From a checkpoint of a small transformer trained on Wikipedia: no position embeddings, 587M tokens.
Each number is 50 + 10 x the weight over its row's rms, rounded and kept within 0 to 99. Layers, rows and columns count from 0. The size before them is the row's rms in percent of the matrix's.

# layer 7 attention query, 512x512, rms 0.0458, rows 162-191,225-255, columns 0-63
096:48 56 55 61 63 44 48 46 59 50 60 42 35 46 64 60 53 41 50 61 45 59 47 58 58 79 53 61 43 55 39 44 57 54 34 53 55 54 62 51 55 52 59 36 44 63 42 52 43 41 59 41 51 32 50 38 42 44 45 53 54 52 60 33
084:54 73 45 47 46 39 36 30 40 45 45 50 39 66 54 52 36 54 49 43 54 44 77 51 45 26 76 47 55 44 63 50 40 65 57 46 42 44 32 62 64 66 47 62 50 39 44 52 54 56 55 60 57 37 59 54 52 47 32 42 39 59 43 33
092:49 46 44 50 47 62 42 50 49 48 39 27 46 50 46 59 36 58 47 27 63 42 45 46 48 64 64 52 51 33 56 47 41 51 37 73 40 46 53 55 47 39 50 51 62 62 50 42 33 54 45 60 53 44 52 48 60 40 41 48 43 50 47 47
089:43 56 59 68 40 49 33 54 46 54 50 45 34 40 33 44 50 50 44 42 53 53 40 53 49 54 51 31 54 46 70 37 41 47 65 55 62 45 63 41 55 49 54 45 30 41 38 46 61 57 44 64 68 67 54 40 53 58 60 31 45 37 40 70
084:46 57 60 59 58 28 60 38 55 45 42 55 47 49 43 38 52 45 30 54 40 50 27 57 45 49 39 58 51 61 60 37 46 57 39 72 47 53 46 47 49 52 41 57 59 42 53 42 63 38 41 35 28 49 59 50 43 59 53 49 35 58 58 49
081:59 44 52 40 50 48 36 49 57 66 55 38 49 34 54 24 37 38 47 55 41 46 55 51 59 59 51 47 61 50 56 48 53 54 63 42 43 59 50 55 51 57 53 56 46 55 54 48 65 37 50 44 72 58 39 53 74 61 47 57 50 37 55 64
080:52 60 52 59 51 41 44 36 38 71 56 37 24 42 40 42 48 31 63 61 36 40 50 45 52 52 57 57 55 58 47 45 57 30 55 62 22 41 45 49 54 54 50 51 49 54 68 49 31 58 57 78 44 58 72 46 61 42 33 64 57 36 56 38
081:49 63 62 34 46 42 68 54 52 65 52 46 56 63 46 46 53 53 61 60 69 41 40 56 61 46 75 47 51 40 52 42 14 52 45 80 48 21 45 51 43 37 50 48 43 50 43 40 39 49 58 59 54 51 62 48 42 57 64 63 57 50 46 48
093:44 62 30 61 60 52 62 39 44 56 34 56 67 37 56 47 60 37 42 51 52 62 66 65 63 56 56 42 46 48 61 60 46 60 69 45 62 54 44 47 59 48 30 41 52 47 59 45 50 46 52 58 40 51 66 51 42 33 31 43 56 57 57 41
081:52 69 47 46 53 55 42 52 47 65 55 57 57 70 46 54 48 55 35 45 58 58 64 47 56 62 57 53 63 48 43 50 42 38 56 48 50 38 45 47 66 47 35 45 55 40 60 37 41 56 56 65 46 67 69 53 47 65 42 54 42 52 62 51
093:56 43 50 56 50 50 57 74 39 35 50 40 71 52 42 49 32 63 49 64 66 50 60 52 34 55 43 42 50 39 30 55 58 30 56 40 59 40 52 65 49 54 39 49 41 28 47 39 55 44 61 51 54 69 76 50 51 43 58 38 37 57 55 62
067:58 59 51 67 57 58 52 56 58 55 59 56 36 43 48 73 43 48 43 45 52 64 57 51 53 46 32 50 51 57 30 43 48 60 64 44 48 48 50 45 76 53 24 55 47 50 41 51 60 52 61 43 35 49 63 62 57 56 64 50 46 30 46 42
092:23 35 43 54 51 54 32 52 37 44 36 48 70 63 67 37 53 49 42 46 46 66 63 45 54 37 59 55 43 53 58 48 50 49 52 41 42 63 45 54 61 63 48 41 44 42 50 66 52 45 37 47 66 61 45 56 41 61 25 51 50 33 43 40
087:67 57 47 38 65 22 48 49 44 46 64 45 42 51 51 84 71 50 68 57 65 48 46 37 72 46 49 59 48 68 43 61 44 60 55 51 48 53 43 42 45 39 47 56 67 50 49 56 45 57 67 43 44 63 43 61 44 46 36 41 46 53 54 37
099:45 54 47 43 48 57 50 30 52 61 44 61 60 41 47 55 47 53 41 46 48 56 35 75 52 67 41 57 64 48 60 42 44 53 58 75 53 49 51 55 49 62 42 51 57 41 60 43 46 58 44 52 41 56 54 51 52 45 63 44 42 68 51 41
085:63 49 50 49 58 43 64 39 51 58 48 39 48 36 65 59 55 46 45 40 49 48 55 62 40 46 50 63 49 63 43 57 52 40 50 21 41 39 64 42 52 52 64 62 54 29 42 44 52 47 47 51 49 43 48 47 48 51 56 41 49 61 54 46
083:51 49 51 43 50 42 48 58 44 40 47 43 56 51 75 68 27 61 50 66 42 46 53 58 39 37 53 36 32 41 39 50 51 37 57 63 39 47 43 66 38 41 60 39 59 65 64 54 53 56 60 40 69 64 56 61 39 30 47 44 57 55 44 56
088:50 35 34 58 49 64 41 50 50 47 42 47 36 51 48 43 49 57 42 51 52 54 59 36 37 48 36 48 60 55 56 58 59 43 30 63 47 56 51 70 43 57 66 45 64 64 52 52 46 45 46 37 46 53 45 56 60 50 50 56 58 60 43 55
078:55 45 60 43 44 50 47 34 46 54 60 66 48 62 59 44 44 52 52 48 41 56 55 55 38 42 50 53 64 39 54 47 40 52 44 24 43 41 59 46 45 41 33 56 63 57 52 37 62 49 32 48 59 42 69 71 61 49 25 53 53 51 52 40
091:59 47 42 39 58 55 21 67 38 68 45 41 53 64 62 39 33 54 40 46 75 54 50 67 59 37 38 51 55 53 59 53 59 49 60 26 56 38 52 42 60 71 45 65 57 41 50 47 62 62 38 46 48 47 57 49 56 64 55 38 30 35 50 66
074:47 54 60 62 35 46 50 52 48 34 45 53 57 42 59 50 51 60 48 49 51 53 75 58 47 53 54 38 34 55 43 41 54 57 36 46 54 40 37 59 54 59 62 36 49 53 56 51 46 43 53 39 60 59 48 52 46 42 32 54 58 64 45 40
085:56 49 48 33 72 47 48 66 58 50 56 51 61 54 50 60 40 59 43 51 62 36 40 48 53 51 56 46 56 34 61 47 50 57 59 66 59 53 34 43 63 36 45 46 50 69 53 44 48 55 50 38 50 51 59 41 48 43 69 59 41 54 36 43
090:60 51 58 54 48 54 40 55 37 60 54 62 34 44 50 67 46 53 51 45 59 54 31 49 52 50 47 59 58 58 49 46 37 40 49 49 54 32 50 58 50 48 43 45 55 70 58 53 40 45 44 50 34 25 70 45 57 55 43 43 38 28 47 40
097:50 45 57 55 41 51 50 33 54 49 39 53 48 31 46 37 52 38 55 59 44 44 44 41 36 72 31 55 40 42 51 57 55 47 43 65 49 30 72 68 34 44 39 54 59 56 56 31 45 49 59 54 54 57 51 67 51 42 60 56 68 53 62 51
086:47 48 32 47 33 74 41 33 65 61 46 55 54 50 47 51 61 34 53 40 42 51 56 33 34 52 48 44 54 71 57 71 61 60 66 44 51 64 67 36 59 57 53 65 46 60 56 53 48 48 48 62 53 53 39 64 39 42 40 47 38 50 53 60
084:56 49 60 44 54 44 59 42 54 59 36 36 39 53 47 41 48 48 42 52 57 62 35 59 45 67 59 60 63 67 56 58 37 41 38 48 43 51 69 61 35 34 46 48 50 56 39 41 50 63 27 28 55 39 49 41 56 39 64 45 51 48 43 46
075:55 42 30 43 51 57 38 30 56 56 61 40 47 49 59 56 59 51 68 60 53 41 50 19 51 61 46 57 53 56 38 57 54 57 63 31 60 51 57 48 53 44 56 49 53 53 59 42 52 53 55 74 60 62 60 59 39 57 41 66 57 38 57 48
092:63 49 46 57 67 45 57 33 53 35 50 54 47 34 44 66 59 39 53 55 53 52 57 58 49 41 56 56 44 51 52 47 48 62 43 31 53 55 55 54 49 55 39 37 53 57 27 55 49 37 49 45 37 52 28 48 47 46 45 50 46 57 65 49
088:53 53 47 58 45 51 56 58 51 38 51 46 40 57 37 56 50 60 42 46 72 41 46 51 36 49 39 38 43 38 39 28 48 60 40 43 59 44 40 40 49 66 41 56 55 41 59 54 59 40 55 45 60 66 42 56 51 66 68 58 53 57 28 43
093:64 45 50 63 45 50 60 60 42 53 59 56 42 68 54 49 29 57 43 40 70 50 38 44 42 41 59 53 60 44 28 54 34 51 43 53 66 40 65 65 58 53 49 51 48 58 51 61 46 50 54 40 38 44 63 47 49 48 43 31 46 45 49 56
095:50 51 59 53 57 51 67 44 59 52 51 39 49 45 57 67 72 36 66 67 51 50 47 45 54 53 56 53 51 58 60 45 57 60 49 49 45 50 46 48 58 41 56 55 54 53 40 62 36 50 48 53 28 33 43 55 36 62 31 68 57 54 46 41
092:47 49 41 61 49 39 38 62 59 58 43 49 50 57 53 59 59 71 47 55 50 44 63 52 63 50 58 44 31 41 49 34 40 59 61 60 56 59 35 54 39 59 65 63 47 51 38 45 65 48 41 49 67 51 50 61 52 33 54 69 60 50 36 60
091:58 59 46 40 64 61 71 30 53 59 53 30 48 28 52 51 55 43 56 56 58 71 42 56 21 58 52 74 61 53 46 45 68 26 47 62 60 57 51 52 63 42 52 30 67 54 61 62 36 63 64 44 40 69 39 52 54 47 39 52 62 40 61 56
099:60 53 38 59 59 43 51 51 60 38 51 50 58 69 44 35 52 42 37 49 57 53 42 46 63 49 51 61 56 41 53 57 44 56 47 53 53 61 49 48 38 46 57 54 40 43 50 46 54 65 49 55 56 51 57 56 45 49 44 43 46 39 49 65
092:51 54 56 60 34 55 25 40 49 43 39 60 51 50 52 40 56 28 35 43 48 61 45 56 70 64 36 39 39 47 46 56 39 43 51 57 65 38 49 37 50 48 51 53 33 73 55 47 40 61 51 38 58 68 81 46 40 32 34 45 55 66 60 51
102:51 41 51 35 60 35 62 53 57 40 62 47 53 41 53 35 43 59 49 38 38 50 59 42 55 50 46 39 66 45 69 74 38 35 39 48 40 52 49 51 42 37 55 61 45 54 67 50 55 50 61 35 65 58 56 51 48 53 42 51 50 45 49 53
093:38 29 49 51 49 63 35 59 42 32 63 40 51 41 53 62 44 58 45 59 25 31 50 49 40 46 52 57 56 52 71 55 43 49 40 46 68 47 52 57 53 49 59 52 50 38 47 44 73 65 59 52 65 42 37 51 58 54 56 51 41 52 45 63
096:42 40 52 55 56 50 59 30 36 43 49 61 30 52 56 55 60 43 47 54 43 38 37 46 36 44 47 65 61 60 54 38 49 39 51 57 53 54 53 47 48 48 41 52 52 52 52 44 59 55 52 38 59 51 27 58 57 51 56 34 49 43 48 57
086:40 57 69 53 46 66 69 39 28 55 41 49 58 41 50 63 55 50 64 62 60 68 22 63 35 48 64 52 41 50 53 42 50 36 58 52 71 44 47 59 47 50 53 46 57 46 48 70 49 52 55 46 51 60 23 56 41 56 55 52 48 59 37 39
095:46 44 60 42 55 52 52 43 51 52 52 45 53 54 49 45 36 65 44 40 42 61 48 49 39 66 48 53 68 53 58 40 43 50 66 48 50 45 59 27 39 34 47 45 31 47 50 47 23 54 64 50 44 79 51 47 60 43 54 41 57 55 38 62
094:44 45 44 53 40 44 63 64 38 45 60 49 57 41 32 44 41 73 62 52 60 46 50 48 60 59 57 42 34 36 51 42 47 50 48 78 47 50 52 68 32 63 57 48 66 54 67 56 48 36 53 54 61 76 47 59 42 60 48 47 54 35 39 52
087:50 55 60 55 41 42 59 56 49 43 45 34 53 57 61 49 30 57 41 41 48 67 58 65 57 54 54 41 41 19 42 52 53 54 51 67 44 51 40 45 73 38 50 39 44 45 59 56 54 44 43 48 54 52 60 55 23 38 64 58 61 42 65 36
098:59 48 46 58 45 42 30 49 68 50 52 44 40 69 51 48 59 52 38 47 40 47 59 37 37 51 43 58 60 44 43 48 66 51 56 48 46 59 49 44 40 44 59 66 58 68 69 41 46 50 44 58 54 54 60 56 49 47 40 46 46 51 70 69
088:45 47 45 47 36 56 40 59 44 43 53 35 65 53 51 52 55 66 31 53 40 35 56 36 46 52 47 63 61 65 57 47 53 61 51 60 37 45 67 40 44 43 55 53 61 42 52 36 52 64 46 54 38 46 65 39 34 44 55 37 33 69 49 41
108:46 46 52 66 73 35 61 58 52 67 38 47 31 23 50 49 45 41 55 68 35 67 49 65 42 79 43 49 38 40 44 54 44 37 51 56 59 50 36 55 31 54 51 53 64 60 44 59 45 59 66 50 59 41 42 43 56 56 49 51 40 47 51 59
090:40 59 52 56 44 43 50 58 48 32 46 56 59 45 46 41 43 58 35 30 38 38 38 36 45 47 49 57 49 52 70 51 39 38 43 48 50 60 50 45 44 32 42 41 39 45 39 37 36 50 57 43 51 26 58 46 60 46 57 43 40 43 43 37
095:54 66 45 44 54 51 36 29 53 49 52 47 63 57 57 69 57 56 36 48 60 59 47 16 75 55 43 52 56 53 49 33 50 56 52 34 61 41 38 46 44 45 65 45 56 64 44 51 47 62 52 46 40 49 56 62 49 63 37 65 52 49 62 45
094:40 52 49 38 34 45 61 59 67 43 43 39 54 41 36 61 54 58 55 72 41 52 51 52 60 54 64 54 17 58 24 46 58 43 45 62 50 42 38 50 56 57 55 55 53 59 70 51 53 40 47 52 49 65 60 46 32 49 58 65 52 57 57 34
091:52 26 54 56 39 56 44 64 48 52 40 53 47 48 42 43 36 42 52 54 51 67 38 40 50 40 61 47 52 53 50 62 41 64 59 35 49 47 77 45 70 75 60 48 44 53 65 47 64 36 47 65 47 44 69 43 36 55 30 18 48 44 54 65
102:56 70 39 49 52 53 64 50 52 56 49 38 57 41 51 60 56 30 46 52 64 56 39 58 45 56 43 72 47 36 61 44 49 20 47 50 36 52 53 60 50 39 35 42 62 41 49 57 41 48 46 59 42 48 48 46 45 54 55 67 47 51 44 65
089:28 46 49 36 57 52 58 59 57 42 50 34 45 51 49 59 50 65 39 60 38 38 46 36 32 66 49 54 39 53 41 32 56 34 34 62 53 50 41 49 41 61 51 48 65 47 37 51 53 59 56 48 54 36 39 62 48 53 45 52 42 40 51 44
085:44 49 52 60 46 53 54 61 42 64 41 63 44 53 50 41 60 52 46 57 59 35 41 68 48 52 68 39 44 57 56 41 57 55 36 41 34 46 66 48 43 43 26 37 58 31 36 51 61 34 37 78 45 38 41 68 48 48 52 64 52 54 38 55
099:54 59 35 56 46 42 49 54 55 64 45 46 51 64 55 40 60 68 49 53 42 50 64 57 52 57 54 23 29 35 56 47 41 45 57 51 41 62 46 43 45 57 60 71 52 52 57 52 61 51 37 43 66 53 55 70 51 44 59 40 51 66 45 47
099:56 57 58 69 60 37 86 37 47 48 54 69 35 48 58 71 48 42 54 51 58 49 54 74 46 56 51 49 48 53 68 53 50 43 61 41 53 72 38 21 44 51 60 58 64 67 49 61 47 68 42 42 47 53 52 47 45 44 49 65 27 51 45 66
093:47 64 43 53 65 35 60 58 59 66 48 52 66 55 57 66 49 35 50 58 52 69 54 39 53 41 39 61 47 38 63 44 34 28 46 55 54 53 37 37 45 52 56 54 46 59 53 39 49 54 43 57 50 56 55 42 48 49 39 49 34 57 39 59
081:65 33 60 31 39 73 44 38 44 46 52 47 49 66 53 39 40 46 37 33 44 53 58 21 50 43 57 56 58 54 48 47 50 61 44 70 43 31 49 71 43 42 56 55 52 46 63 35 53 54 43 58 47 52 66 46 54 47 39 36 64 51 55 29
103:50 44 49 53 37 49 46 38 54 52 54 36 57 30 43 49 42 55 56 59 44 53 53 63 57 48 51 47 25 43 36 50 56 48 56 47 66 43 28 47 54 59 43 61 44 64 61 43 62 39 55 49 52 77 52 52 38 45 48 52 49 46 67 56
092:55 55 47 46 32 60 37 65 33 39 46 49 53 56 41 67 57 45 47 35 63 47 46 33 65 30 56 42 27 55 32 41 50 68 59 36 49 59 57 55 38 56 56 58 47 47 37 40 60 51 48 47 44 40 43 70 71 57 47 46 37 48 62 50
093:57 60 42 32 83 34 61 49 56 53 52 34 53 30 59 65 66 40 56 59 64 60 62 35 49 59 59 47 63 48 62 55 65 45 68 58 40 59 56 40 63 43 47 50 63 47 42 45 45 57 59 50 42 49 43 45 40 56 38 70 40 36 47 55
089:45 45 64 48 25 51 37 55 52 49 47 34 50 54 46 53 65 45 58 61 49 45 57 53 50 45 49 47 45 36 49 50 70 45 50 43 44 43 49 41 70 63 50 53 58 57 53 63 47 44 41 51 48 29 30 56 33 48 61 37 32 56 46 53
092:39 59 48 40 53 45 58 52 53 42 51 55 50 47 55 72 51 38 42 38 60 78 55 63 53 51 55 43 57 50 47 39 62 57 76 46 41 55 45 32 46 28 46 42 42 56 48 66 48 49 53 37 40 63 50 46 43 17 39 61 41 40 58 38
# layer 7 attention key, 256x512, rms 0.0428, rows 97-127, columns 0-63
085:67 48 55 42 50 55 41 61 53 50 50 31 33 75 65 14 67 33 52 48 58 62 52 50 73 49 54 61 53 55 42 47 45 53 58 32 54 52 42 54 42 53 39 54 69 42 58 55 28 39 56 41 62 46 45 59 43 58 44 60 49 58 54 42
091:34 46 70 49 51 52 59 72 47 60 58 60 48 50 59 51 38 58 38 59 45 69 42 44 48 74 66 27 46 40 54 31 38 33 48 40 62 42 36 51 64 62 31 32 53 43 52 64 68 51 55 53 54 50 51 54 62 54 59 50 38 47 36 75
082:65 58 40 45 52 45 42 53 49 57 66 41 55 45 38 57 48 55 63 54 42 41 46 55 50 42 66 68 43 53 37 53 68 49 51 53 36 46 65 59 30 52 51 39 75 46 58 27 41 44 49 67 39 63 63 59 47 54 71 42 48 66 53 34
093:60 36 54 45 63 36 56 60 49 36 49 39 58 56 54 56 42 71 44 48 28 34 54 41 38 54 44 47 51 43 60 47 56 45 54 80 48 49 49 45 59 52 62 47 62 54 34 42 42 40 53 55 54 40 56 29 58 54 53 62 24 68 52 67
088:43 47 34 53 61 54 43 49 31 39 51 32 22 58 31 81 40 51 52 49 58 41 43 44 48 42 49 35 34 47 61 48 35 56 59 61 41 62 57 45 51 50 57 41 30 30 54 59 38 45 32 50 40 50 28 33 61 26 65 45 59 35 53 38
092:38 33 48 40 47 49 53 55 57 43 42 57 61 55 57 55 52 65 43 53 56 56 58 57 54 52 32 40 58 44 43 64 55 54 62 37 53 46 57 54 32 55 48 49 57 46 64 58 44 59 37 61 39 60 43 58 50 30 55 59 52 36 45 51
084:47 54 53 63 41 53 50 57 57 49 62 54 48 46 32 56 37 39 44 59 50 51 49 64 31 47 69 43 67 56 45 39 50 30 55 50 51 47 52 56 31 50 47 45 51 52 55 39 49 48 29 56 62 38 57 36 53 55 59 68 45 53 42 61
087:64 58 48 64 46 48 64 35 69 57 64 46 49 33 34 59 45 39 61 48 46 56 46 47 24 42 66 71 55 40 50 52 51 52 49 47 56 38 55 52 37 45 47 65 65 61 43 47 49 51 45 64 46 44 46 45 30 48 70 49 39 69 50 41
079:56 33 44 45 52 49 55 40 49 53 46 50 35 54 47 55 50 48 66 57 39 34 45 36 56 53 40 44 48 43 24 61 62 47 74 57 40 63 41 49 51 71 56 57 72 54 47 46 43 44 42 53 61 58 44 57 49 60 42 55 52 64 49 54
091:35 66 45 49 50 68 59 54 56 43 37 53 43 64 43 61 35 63 68 50 48 40 45 27 26 46 48 57 61 51 58 50 48 71 61 58 58 46 43 59 43 46 46 69 31 53 49 47 48 50 55 62 66 58 61 27 47 63 52 67 72 37 51 53
082:40 41 52 59 53 61 59 46 61 42 40 68 41 42 47 23 63 59 27 55 41 45 46 38 53 46 29 24 43 40 47 49 50 49 53 46 55 47 61 44 39 54 48 53 51 27 59 51 49 43 43 64 68 61 45 44 39 47 36 61 60 59 43 80
085:52 52 38 49 48 50 43 50 46 48 59 53 44 56 58 48 53 53 44 33 48 56 72 40 38 60 39 36 23 65 56 45 55 48 54 49 43 64 52 50 69 67 51 57 40 41 48 57 35 51 49 48 57 48 62 54 71 44 53 52 56 59 51 54
073:54 63 67 61 46 53 47 43 54 51 62 46 48 45 57 34 43 63 62 44 58 63 49 48 34 56 55 60 43 49 57 43 31 50 37 52 38 33 50 65 53 38 50 48 57 54 52 43 61 52 48 49 36 36 18 66 49 64 52 46 47 46 57 35
088:50 52 46 43 46 48 44 51 57 68 47 58 44 36 49 56 59 48 41 67 48 47 46 50 47 49 46 65 51 74 41 56 48 28 43 51 49 52 58 64 44 54 44 48 47 53 51 54 36 67 66 61 48 47 52 35 57 43 47 51 48 39 50 52
096:48 50 54 60 56 35 44 68 37 38 45 55 44 49 64 62 55 43 51 41 45 55 33 39 47 38 46 31 57 32 45 40 47 45 50 43 54 55 41 50 46 51 43 58 48 62 46 44 58 36 60 32 63 61 62 55 37 48 47 34 59 58 29 42
093:38 57 49 58 44 47 58 33 57 63 66 50 54 49 42 41 45 49 52 43 50 45 44 52 42 38 63 48 76 61 57 75 45 26 68 48 38 53 59 44 53 41 43 68 63 56 53 46 45 58 40 56 61 45 55 33 40 58 45 57 44 69 37 60
088:68 40 73 40 53 47 48 60 52 49 49 46 41 58 56 44 50 46 45 51 54 62 44 55 67 51 49 51 32 41 60 68 44 53 40 56 36 44 60 53 45 44 53 41 62 60 47 28 50 62 50 33 41 66 46 44 48 58 54 53 56 56 40 49
087:46 56 31 62 51 63 45 61 52 33 38 32 58 50 60 41 42 61 57 66 44 56 65 42 48 61 59 43 53 62 42 34 56 49 44 53 42 53 43 50 62 49 52 28 48 50 63 37 48 46 65 67 61 65 67 38 65 45 42 65 54 46 43 43
089:46 23 31 46 54 50 36 45 44 48 62 53 51 47 46 51 41 55 39 60 54 53 53 61 53 43 52 47 56 52 53 39 63 54 40 63 49 41 35 42 29 61 54 29 41 58 59 36 58 61 43 58 36 59 51 62 59 44 30 43 36 47 43 61
085:70 51 56 57 51 48 51 46 64 56 71 48 63 35 52 53 39 45 50 50 44 30 52 42 68 47 49 55 67 65 57 57 47 43 41 46 37 56 69 64 31 39 44 37 54 62 55 38 51 44 55 44 50 53 57 59 52 36 58 37 40 50 56 48
089:39 41 45 61 62 43 40 55 54 41 52 46 45 51 27 55 59 37 28 50 34 54 72 61 44 60 26 32 41 52 41 65 70 26 42 59 39 59 63 48 34 60 53 49 53 63 41 49 50 64 65 50 65 62 44 40 59 41 49 55 50 49 58 54
079:34 41 45 45 60 56 57 31 46 48 40 66 62 53 52 59 57 44 43 50 44 59 43 44 52 58 13 35 66 61 48 51 56 32 63 56 61 60 44 48 65 73 39 57 41 48 37 50 52 54 66 73 51 52 57 53 68 41 37 43 49 29 53 68
089:48 26 38 54 42 66 59 76 52 30 45 51 53 62 79 53 46 56 66 50 54 37 61 35 49 62 49 45 46 28 60 64 58 61 49 62 53 50 37 50 41 55 71 56 52 35 60 47 51 48 44 46 46 57 46 42 55 56 47 51 66 47 39 44
092:79 47 58 38 48 31 54 42 60 33 46 48 65 38 51 54 53 36 59 46 48 48 40 57 67 51 37 61 55 37 53 60 58 58 47 50 45 53 51 52 48 54 49 54 57 60 56 55 52 48 59 53 41 50 47 65 60 51 45 49 41 51 40 50
094:71 40 52 64 53 33 54 48 44 40 54 35 41 53 46 54 37 45 47 43 43 47 72 34 55 47 39 47 33 29 66 29 41 59 49 42 53 42 21 50 67 42 58 36 41 56 43 40 56 60 51 41 38 46 42 44 46 54 68 56 52 52 40 66
079:38 49 44 62 68 56 46 51 48 54 41 51 38 53 45 46 61 63 34 45 59 58 52 46 51 52 50 48 44 50 66 47 33 60 37 60 54 40 56 55 60 35 59 48 32 47 49 48 39 60 56 50 44 53 46 39 58 50 47 56 65 23 57 49
092:35 59 50 63 36 64 51 61 54 47 55 49 53 36 40 38 40 40 58 53 59 60 51 63 45 50 65 46 34 54 45 36 51 65 42 42 47 41 47 45 65 53 52 40 48 51 55 37 71 41 58 45 48 52 42 47 63 64 53 61 48 61 58 66
080:63 49 46 54 51 60 57 46 62 46 56 51 54 43 36 65 39 50 57 64 54 55 35 54 54 53 59 55 38 50 59 38 35 67 42 73 44 35 50 43 55 30 63 48 35 42 63 46 59 44 57 54 72 44 48 50 46 49 60 57 41 56 50 47
087:67 50 49 49 51 43 47 65 45 46 47 52 51 66 50 58 68 54 50 64 39 41 50 46 63 54 61 56 36 46 42 56 36 60 36 28 48 49 57 41 36 53 52 52 50 36 69 59 40 42 58 42 38 47 50 66 27 49 49 44 39 66 45 51
084:57 59 40 65 45 55 50 43 74 46 67 45 47 51 46 34 58 57 47 39 46 36 62 42 57 63 37 39 40 51 53 55 50 49 70 41 43 58 51 53 53 48 47 51 24 47 49 52 39 41 50 51 64 54 49 53 48 31 34 46 49 33 65 35
087:54 38 56 58 59 37 48 58 41 51 41 40 57 57 41 50 47 59 44 42 52 61 47 38 69 47 37 50 61 49 36 71 56 59 45 50 50 59 51 38 46 67 46 36 54 61 56 56 40 54 36 42 46 55 71 51 53 55 62 44 51 72 34 50
# layer 7 attention value, 256x512, rms 0.042, rows 64-69, columns 0-63
080:48 52 54 50 62 38 53 51 45 51 67 51 39 62 43 47 58 48 46 70 46 63 58 61 39 33 46 61 65 56 54 55 58 58 49 43 56 65 55 31 55 51 67 33 45 59 47 54 55 48 63 57 41 34 52 55 52 54 33 40 29 39 46 62
084:55 62 35 53 35 47 42 44 40 43 48 57 45 32 53 53 62 45 55 46 53 31 48 42 52 54 56 56 28 49 56 60 45 56 50 49 50 43 51 67 56 45 35 46 57 36 48 55 44 57 70 57 48 43 51 29 37 52 49 45 56 56 49 33
090:44 62 59 74 57 63 49 62 58 72 45 32 49 34 49 43 53 43 49 53 48 52 55 53 44 67 42 38 56 57 44 58 58 57 60 48 47 61 56 43 54 37 52 55 55 51 37 70 65 49 58 39 35 64 32 24 56 51 50 59 31 42 54 44
085:38 55 35 48 65 49 46 50 42 47 55 56 42 51 60 63 55 56 34 40 48 43 40 58 36 48 64 41 48 58 45 54 42 44 51 59 43 38 43 42 47 49 36 55 44 45 42 42 63 35 59 29 41 47 60 40 57 41 57 40 58 56 58 57
081:56 52 36 41 49 61 64 37 50 57 50 59 46 47 43 55 72 51 53 47 51 44 43 44 46 44 50 62 50 58 46 68 44 56 66 61 47 55 55 51 40 48 34 65 50 52 59 56 48 40 54 64 53 62 49 48 47 56 42 39 57 40 33 54
084:51 53 45 40 37 47 38 58 52 39 46 42 41 56 40 43 53 63 49 29 29 52 63 54 46 57 48 54 63 48 36 54 48 40 37 67 48 51 46 55 35 45 60 45 55 57 54 50 41 50 39 33 47 52 57 55 43 50 59 72 49 46 51 56
# layer 7 attention output (transposed), 512x512, rms 0.0425, rows 128-133,192-196, columns 0-63
088:49 50 42 38 59 53 39 42 49 48 30 54 41 48 59 57 40 47 56 35 39 53 59 35 49 55 59 51 40 67 64 35 40 39 50 63 47 41 33 61 45 43 49 44 51 31 51 62 46 73 43 60 56 61 49 44 39 52 49 64 43 62 53 45
085:28 47 75 58 51 57 56 55 42 53 57 42 45 47 42 39 63 46 33 54 54 66 48 70 49 49 33 47 53 47 44 58 60 47 53 47 43 45 56 27 47 54 60 54 52 48 48 46 54 45 45 36 43 44 34 67 62 47 60 52 61 50 53 48
087:58 40 47 50 34 45 47 56 56 37 69 48 56 56 39 64 59 62 42 48 45 41 37 47 54 56 59 53 59 44 41 43 50 55 38 68 62 35 39 61 33 66 51 46 39 55 50 37 53 50 43 47 43 59 63 56 59 51 92 46 70 24 39 62
085:50 47 38 41 44 50 46 62 39 50 49 37 67 30 48 56 46 67 68 50 39 47 53 48 49 50 51 56 53 47 58 34 40 53 53 67 41 61 45 52 39 51 47 49 34 38 53 48 51 49 39 57 46 65 65 63 40 52 60 61 71 47 54 51
083:50 46 70 49 56 39 49 32 58 50 69 37 58 46 50 31 56 39 56 46 34 64 52 44 48 53 43 48 44 40 43 53 66 35 46 44 48 42 48 54 49 53 39 43 54 60 34 45 44 50 57 40 62 42 29 58 57 41 52 39 24 48 54 46
086:64 63 59 55 63 61 59 51 48 51 60 63 46 50 49 39 49 38 59 49 74 47 43 58 74 39 57 34 36 42 53 48 34 57 58 54 51 50 54 34 64 31 51 59 65 58 59 49 49 53 62 45 47 45 40 32 36 40 44 51 55 80 62 38
088:49 47 49 60 26 42 39 38 47 41 52 48 52 61 46 42 44 39 59 67 41 51 37 61 49 42 48 55 57 36 49 34 52 53 52 66 44 58 59 49 55 61 64 59 59 53 70 40 56 39 58 56 62 44 55 54 50 35 47 48 52 48 60 35
093:58 67 55 56 55 45 54 51 52 62 70 40 61 51 57 61 53 42 65 67 51 50 53 54 58 52 70 28 53 53 61 54 54 34 60 35 64 43 43 70 48 55 41 34 45 53 51 62 58 51 41 55 35 42 38 59 47 62 46 57 59 58 43 48
094:53 62 44 40 56 58 48 51 39 57 46 65 62 43 54 49 28 38 51 48 71 64 51 54 57 24 55 39 53 50 45 52 34 66 54 32 37 68 50 40 56 51 62 50 46 55 45 43 40 39 70 54 42 57 58 58 44 50 20 52 36 43 43 51
100:41 38 54 70 48 54 55 21 63 39 57 53 52 56 58 60 51 59 52 48 66 52 51 48 51 49 46 56 31 57 60 39 67 43 68 32 63 60 48 44 52 49 66 55 64 55 46 53 56 46 46 48 50 38 50 50 40 58 30 63 41 49 58 60
091:58 65 34 53 66 47 52 67 51 52 47 52 45 44 42 37 45 41 54 38 38 50 59 45 59 42 61 53 65 54 41 59 54 60 28 55 56 41 56 53 44 49 39 55 47 56 61 40 52 46 46 53 42 60 54 58 53 37 37 33 52 53 48 31